{"n_layer": 9, "d_model": 160, "n_head": 5, "n_kv_head": 5, "head_dim": 32, "d_mlp": 640, "vocab_size": 8192, "activation": "gelu", "norm": "layernorm", "norm_place": "pre", "norm_eps": 1e-06, "positions": "rope", "rope_base": 7070.0, "rope_fraction": 0.5, "qk_norm": false, "attn_scale": 0.177, "bias": "none", "tie_embeddings": false, "parallel_block": true, "init": "normal", "init_std_qkv": 0.0507, "init_std_o": 0.0629, "init_std_up": 0.0725, "init_std_down": 0.0725, "optimizer": "soap_variant", "lr": 0.00955, "weight_decay": 0.0, "lr_head": 0.00743, "grad_clip": 1.0, "warmup_steps": 200, "schedule": "wsd", "decay_fraction": 1.0, "decay_shape": "sqrt", "final_lr_fraction": 0.1, "batch_tokens": 65536, "seq_len": 256, "doc_mask": true, "train_tokens": 289800000, "steps": 4422, "dataset": "wikipedia_en"}
Each number is 500 + 25 x the weight over its row's rms, rounded and kept within 0 to 999. Layers, rows and columns count from 0. Numbers have three digits each. The size before them is the row's rms in percent of the matrix's.

# down: layer 4 MLP down (transposed), 640x160, rms 0.0727, rows 228-297, columns 80-119
# up: layer 4 MLP up, 640x160, rms 0.0724, rows 229-298, columns 80-119
down228 103:467501466452492480497478537490500506481514519481519490511497503469465478482520526518509513461498483516487513510531511525
up229 096:509505508497520490487522502539508505511448488456552492509502512496451456536493512516525512496520446486502480529478472528
down229 094:472457509527523539519478518469498469438488517514541511484510514528541547513513495492485532504466531472499517486532545450
up230 101:526537461489506485479469522455456515482469499494554489497458489508500484463492486476526508493470505523500507498532488483
down230 099:525519517536496499521479489488496502509504442524492522467473497526471515486527510478500535501481489525511533491496509475
up231 109:506467518497484459520507471517497532488481519534476496534538478487513504510473482490506483498537484484495507486474534498
down231 118:501444526515475513481485500483494486534490529523515505542487498474507564494497518511462492499524526480516532517503463530
up232 099:528512508480511474516492510527470453461511487508510530510473490481536491464513483487473474465508488504541483504470521509
down232 091:481503474535462513487477536500517522550509478490516488511535518471436477499474518498504514503515491436463493477525519464
up233 106:490527522498501516516478564503494501504504492520487494490480483525554486450486495488492484470480494502474516502503444509
down233 108:502509513522502455535509484533480482479508498489522531474479523482520480502502496513521533515503522502479519549519475525
up234 097:467511499499456471538496505515510477465448504499492438508498535502501493496517471500527487482545479464469517469467531535
down234 102:515470482507521461523467500532509520518515473537452487478520526471502472486501533460495469503499504510503487512542534509
up235 091:502506511505419478459469518426542490518466489529466480503481500494493494507466483519459493489445507444502475464481460501
down235 092:471485467515521517533522498523504500529470529515514513472488498481485490485488524483505436509549479538523545524498516518
up236 103:526490473471513505485505515502494498484550471529412516473554552535487501425507505506489486519514467514545486508506509510
down236 111:499487489484471482532535497483520534502513503505500493519478483511519469486524508516472489471495512482488496516526538452
up237 099:506485508478476502524509512502506547525459523502500563513505475468468503497537469472507490495503525520520483485553528479
down237 108:487498464505501525446536464486482486480470454493490494493505529492525492513500490547503492517502552549512518516491510482
up238 099:480488500535536493485524492449550474522506474515505541507515501500496492499521525465496501482547535494507450502500520481
down238 090:541521464535465506540501481511495470542539502501485499500504478486496471480490454544513504549534506508477499486537513518
up239 098:500474524477483471504487550481516492530474514537512506518505519513501464505495493503495466497510496473516502529471499497
down239 118:517511500488496511484469519508520529540482477488505548527499498534483500520511513473491479463505467493532517540476521506
up240 095:490507506487509492509498530495549473535495471519499531523516501549512489529533476499475519468517545536524574539448498506
down240 097:492470475471524510494483478454449522507489525573525490514546514473500500484465514511490500508511452538494514522538528496
up241 088:501448492474501504491510534472509556502480503485488491507497468512510501495497510504499531516521486536478504491472481525
down241 090:477486477535463529437505509465495493493506499486515538509538482441547518457493513534490474520529530513487518514503506475
up242 096:433458498526512496522499488492521486513488457498480522521494489499507516547562500472500516481550527481511529519470517508
down242 091:489501481472466502494530501521500547485520493501475479473487497488493487499471509459505489533465513506481475528474497496
up243 102:486497464533536499528493508506522520499541531510479543495476481521493480543516514454524473506559485493546490506486469474
down243 102:549510498495511513504505548511491481501477547478504474530505530487505511542481479539524508471460485486494471459533500486
up244 096:500497522511509507468497489538497510503482492471508466494515522484508439540491449512519542471504458470525481504537491524
down244 102:488504487459517530481507512494516535496501481519515483506526506507480479498460471574533479480526446534493493498481482438
up245 095:505507493506532502502561482523479497476509555489460532518504505478524462531496464490491495485500508478532479535537494504
down245 087:455486466477496485507468503463553543512476511540544491483486525528506512520528526516506509489506476521488502470507502532
up246 099:533568481540488484509498510497541508554485500484479493482509526523471551466514471474521536488514548507470509460496526508
down246 106:520497540542542504501492528501469509460536467508472517501521471482495504490455483507491533549506481497484514523510464511
up247 098:470514552513467471507484497500517500507475542439494555561485512483481509547509516523524480524508489531477552497478496484
down247 097:491523496482534505480498493523542507472518521530503491527470528453501509479505501537475523461546498517479482478534500466
up248 091:524495470534499467501551515481504461437503502443510470499488497503553495498491528502480542496490468466533497501464500531
down248 100:492485485515471498488477453477514494527521500469531527525487473484540488520462439509502505514454483509543515501514535473
up249 095:525483484504503499553562538489494512490495489511512510501498518495503512563509532487526522493528516505518473499438476504
down249 096:481531508474506500510506482510470497563537515509531490521507494473546518500494516534542497520521471520468516452520511523
up250 094:507464478525513521556470505489545482550512507527432528516496504535499476492524489513508513470529505489511500513497486504
down250 088:518542510479495555500507520541502536476542545505523474524525484532529484497494486545509506482471506493509490448470485479
up251 088:455494497522505551508502480509540500511508505468506522502503507500480552519490483487503534491513509484528485488458497560
down251 097:481485543486497486465491527497481501451529467472477505500504516495541508538471463537507497469468539515505513515492494524
up252 098:511503495526534527505501503520484505533517513503465521503476515467472484479514501470530533526527507511477477498525501504
down252 106:507500500482548498488505517487479514438482533512474460478524504508516499500518496515503512578477493505509525549543536491
up253 089:480460485512459510509543528499502507532542510499506489514497498515510408487502526500490455533487501488536474536512500497
down253 091:478513516508510506479483508522488543498511498526445453501525466501497563508444499504499481495520468559523500481533514542
up254 098:531491504466521520500514488524504467509521486480494500474480484505438511519523520527524467469484505499469492488549492493
down254 101:534526530524466505499482481509495478540539479516514483494489472510517516487489486506483488531510492538451518485474547482
up255 100:490520504508510532504490496458487547481500465524486510512497517495474512486519489483488535494527494524480499508549501471
down255 109:535508461498489497495454492471498543515492482504525476505516495486467498525532499501460513458495487500549500498517531479
up256 102:473541520488548507480495459524509503531507503544523487451456490494518531507477502489493503492518505525513465549494451525
down256 097:499490464490432488496525419501491495545523515494463514501491468522516491459500479506471516485496474503508530514543475487
up257 092:494511484531516482505509535522522515471540491477510497529472476498536505545495499519475460478589461473507517546504506533
down257 091:486484489484528503476526500501479490463493480492522505453521500470497481525534548505517478544529492471413492488478479491
up258 102:512495475509497481486503477512463520473509503474491437497517508540503495465537488500469500470495500509488475493529475511
down258 098:458574518527481514563465525545461506510449532522524489489482496480473524509468491518498498504476480482527486486487502496
up259 101:445490500497466484494511504471518483508500506494521461482464490523458486473475547474529490538528531479507501538490519485
down259 098:512470535513498515471510510525534516519486494512452451524522489467497503504512513474495507490512497488490498534520489486
up260 107:483501459525483507520477470502560548447517486494469492497509507516464501504458486466513504488485488486544494563442510507
down260 117:489532510496505518525443484486509524519488478505517508483527486472522513511496531495549519480533542523518517486493477487
up261 103:498469486485508462504491492492500503459485493512474488523527518525515494512484500481456553520479487508509470529572487464
down261 108:469522432479479502483500480463504523507523504517543529451463557461492462488506481520492514475498488509523531476490465518
up262 093:543509480495533491522517440482525538507514506546499448455496501515498479497529450488500509507523526499511518510520510525
down262 096:490474488481508503483502526507555535475506496505475506493504517511528514476509481504567496470503456480509464548555484473
up263 100:482462546467532506507531494534509470465475495485514521503506521531512502473474477491486456473502506490490495476497475495
down263 105:470497522523538497524513489501448496546512518466525521486537480503506508550480479517483488483448459524498488520488532566
up264 101:496538477491481491498504488485507488440496493512470519465503499444491474484511488511469517449513532452472479490502500517
down264 100:503527530515487496524551490516495478540486500479551469526475484515517484486532495527505464475538479514540491514482531498
up265 110:507500531514548476506522484552509494537525482482473484532506496567476512498486502494507481466500484523531541514463493497
down265 102:495533488510462506548507509486490527522498477496528492462522471482461494523495526485460479533541474529501517507505536524
up266 094:495522530526499513512492515562488465487500503503494529504541532525491468464552511489524496518506523441485470561531476502
down266 092:495512490490482484528530480454483506524536478484488495504515535467516524570498461481463472477534457498499524499469531481
up267 098:480491442500485518483529540470464519479515545499503519503444476489475503509547558489522511500512493474500468478476462449
down267 102:487541521533499484539539531527476496504498523459522541533504493477508502522462492512511503472511441508529485534502505529
up268 095:498532518495523513506491465507506478531488473480554517508543535502523505551507466488458476489469485500482519481518447501
down268 090:463469543509548519478474511506474485510494501493459508494458488506467536455530501461528513526507497526475491514507500475
up269 099:509492497468478510510515470523507502496492490537486475485505537550547531494566536502469499495484514500514519527492538496
down269 106:493504534506493481531520519498472500508491538462459476517488489507533532499513551458538509426474501454502474516531531508
up270 103:509505479489485486520479527483536486486501500469477490502523495501496483443461495480488525464507457536476476533488565515
down270 107:483528484511471486505490491498452518528475526490486520508499467491502543559538466439478515527507486466500493525526470487
up271 100:471489475526520522490503448494506492465494457474517480529495494478507532512452506490505517494487459495529510512525531447
down271 096:508505502472481560503509502478539530545538544505495495495503502508497523512546507539490488492470477530449532489475486530
up272 102:502461530481477481494461535457526518509506519561548486480477474510491453476483513476494497501507463517524468459516476494
down272 093:503541491470525480461464499483529513531492505466500488517490487529492516499509490509470488508503499496533477481479503492
up273 099:541488498490505512479539518517477514521487494514466497433497496521524513504526498526487554476509500489492485505505455491
down273 090:451486501546512505540486458457480504443522497489510520533522503496497509517504511474536481521487482476523514495498508532
up274 100:462419471506544508502464522475527452551482494494512478508462493501490484483495507505496504527471467487488484485498496484
down274 095:515514527535461484539507488528513520533502501485499529495503530488508463519543526492497491449493501499499484524445528501
up275 103:490501506514469475542502514477482505469498497522472509523497535499450487513491477459530503456532516508496527527502498511
down275 107:437532488490480497491495483520498505498525494489552477472514498513544526487473526569514538484467452494461491479480498482
up276 092:533504476489496501501537507470493497491467483509483480502489493466459483473493438519517504516523474477536484509523520473
down276 104:495490497490558468488506494495518506516485475483533478485528488470512463518494475507504543492517449497562533521532497420
up277 090:499490498503419497508495462499525529484445522546509485497511502537535493517509480500523469502534521469487518459492487508
down277 092:496452471504570514523472486491464469515530522531534509468479507499561510497465551512508509507475531498463522520497526516
up278 109:476483480479492505532528505448474519448523476525468530498440529492517503511472508472468474465501525504516545472485525486
down278 097:491484510469525507483523481491503471527548520519474514502484518512539510507480478528528503492489503501506485508530446459
up279 102:443497491525507526482528508481514505464491505461513512434445515484487503478430506475518490486511500513512484451490457522
down279 100:476504493470504526542557454448457449518521451496510519522513490497504501485496487461524538481501507491500494562463492522
up280 110:505480496510509491527545513521504533492588486521488544486482504513506499496489527520463499489547499500539472496511483468
down280 120:451501517490522471531503506526475488517556518481524494477513534506516495478488486489480495538528481535501476476482536548
up281 100:469493480558510480505495495495509489484500534499482516481508503512489463526467498476562510469503498450520503456494506479
down281 098:474450508491533475473525534497481537453522505445476491480507518514545520464518508513500451506502511516470518514458503490
up282 097:510479455486516506543475516527508496471529435522480473471527557517475496537489493518500492451493466456495500483487508521
down282 092:498513496502517503513559488515536534491515494493481502533465516525516504484454481515513476491511526483518507492529514514
up283 095:491475490486519494506485499499525503508546501546506500485507447519520504513529461475492485477499450542509473482496511518
down283 106:461490470480478503498480486532487532528462514511555495513512494501511492504475505526510521520520503485497478452474507472
up284 102:458516501499548506509515450513511506516497504583514438501453487511497508511525527487499542527484486525531502493491457505
down284 092:505487504529481489489473510532504504527509471482499525502545496486513488538464462511515504509470506470550547525530474474
up285 106:469483479470529509514492499497487454459481478488496429487476470493524476500479520513470494518489471495472516492465478498
down285 109:476499481535483512512510443481506483512478524512542516523476476474512505483478508517508513520491510499495509545498443533
up286 105:523490491520459510486520531512507489467453525511469498551487479492526470527508535505499511467500501534508496525474511471
down286 102:497530489529498519452474483465515496529503474483542476486501516489512498496538445496512482557475497502503444488501497483
up287 114:493458449480531497450544508533509474526501482518476515531491467502498476518538487470503482486475465487532448501473495439
down287 140:527456484501536479483474537514528517465514529480490454490466499513531496515565483506483539527491497490525510504475517494
up288 099:502509473455509528546503488517481481462547515526505504524489486466475492511512530518507522487524494529455492489491478517
down288 093:513522551555512491509545497492475504526522559493480500522496483501482476495499466534533470445519533448517490495483505545
up289 100:482499423462442477487510517538536518482507537508529534505493541502472471520504452484516526475508478515490492474493470497
down289 103:497525530502499496515521487517542480459510499500519486514498487488472481514518502490554475538487543491476508494500480465
up290 099:515488515528471488499503498501525453488557459496449545499464506483527550511481461465508482500538478493498515470468505527
down290 109:499496477521538493511502487517462470489529484537503525496479483518514479477473525499489527466470488525511473489469552514
up291 099:439463512482504498487504530511460480519475502505507559569483515475506469515453492467510567479505484486478509482508465522
down291 094:516457524497484490482524480534504503478492500480515498473540503508523500494546503496513509494523485484498509489519505505
up292 103:448472481513462508538500468522514540519474500452492510462440494524520523485493451526530494511503479473510530483480503514
down292 108:472472515476474515516517470512508451491527532472503482508456500507502487485505544456525525475478532473488487491464501506
up293 095:464487517509492484509496521442498525480450513501494506531497523480486516507507512471525476499534511472438488505544488484
down293 098:512478534459485505495537520539517534508542482510515516439526496466534502511513490473495499447535518478499461464517477488
up294 106:484480531509473498493490474473498474495496495495481490487466525475449486450472553472477470494460512502495456559491477493
down294 106:532464522533502488444495515539507533483484475461511514520481519469482509467496500522531532477495520493474476501487518491
up295 093:515463528518518496479534506529459512505504454516462548514555540513507472522487537511499482470487507506519496515520513492
down295 099:490531467492494495488475513488514488533558507494528486494485493445482469473483484511480485529541539533508557481517520501
up296 105:499516476485499496525458514520460483488514538506503485508528513514493485469497519517445512478556435505502487536491456516
down296 083:490502502518541507488496499503532501527483447524512535474485530516473471536484509541538481532527520499486526454496493504
up297 103:487512546500473523474478489505504511525480468485516508526481486528472528487516467505529501499504499501491523522490519512
down297 105:481551477518524521481524461471487485483498539490522549498517553491555484512462526529514476533502491521515471530500529472
up298 094:489479492487483530509511504582513461535493515515534472511492486512492503519512473475500497464514482530489478482511481540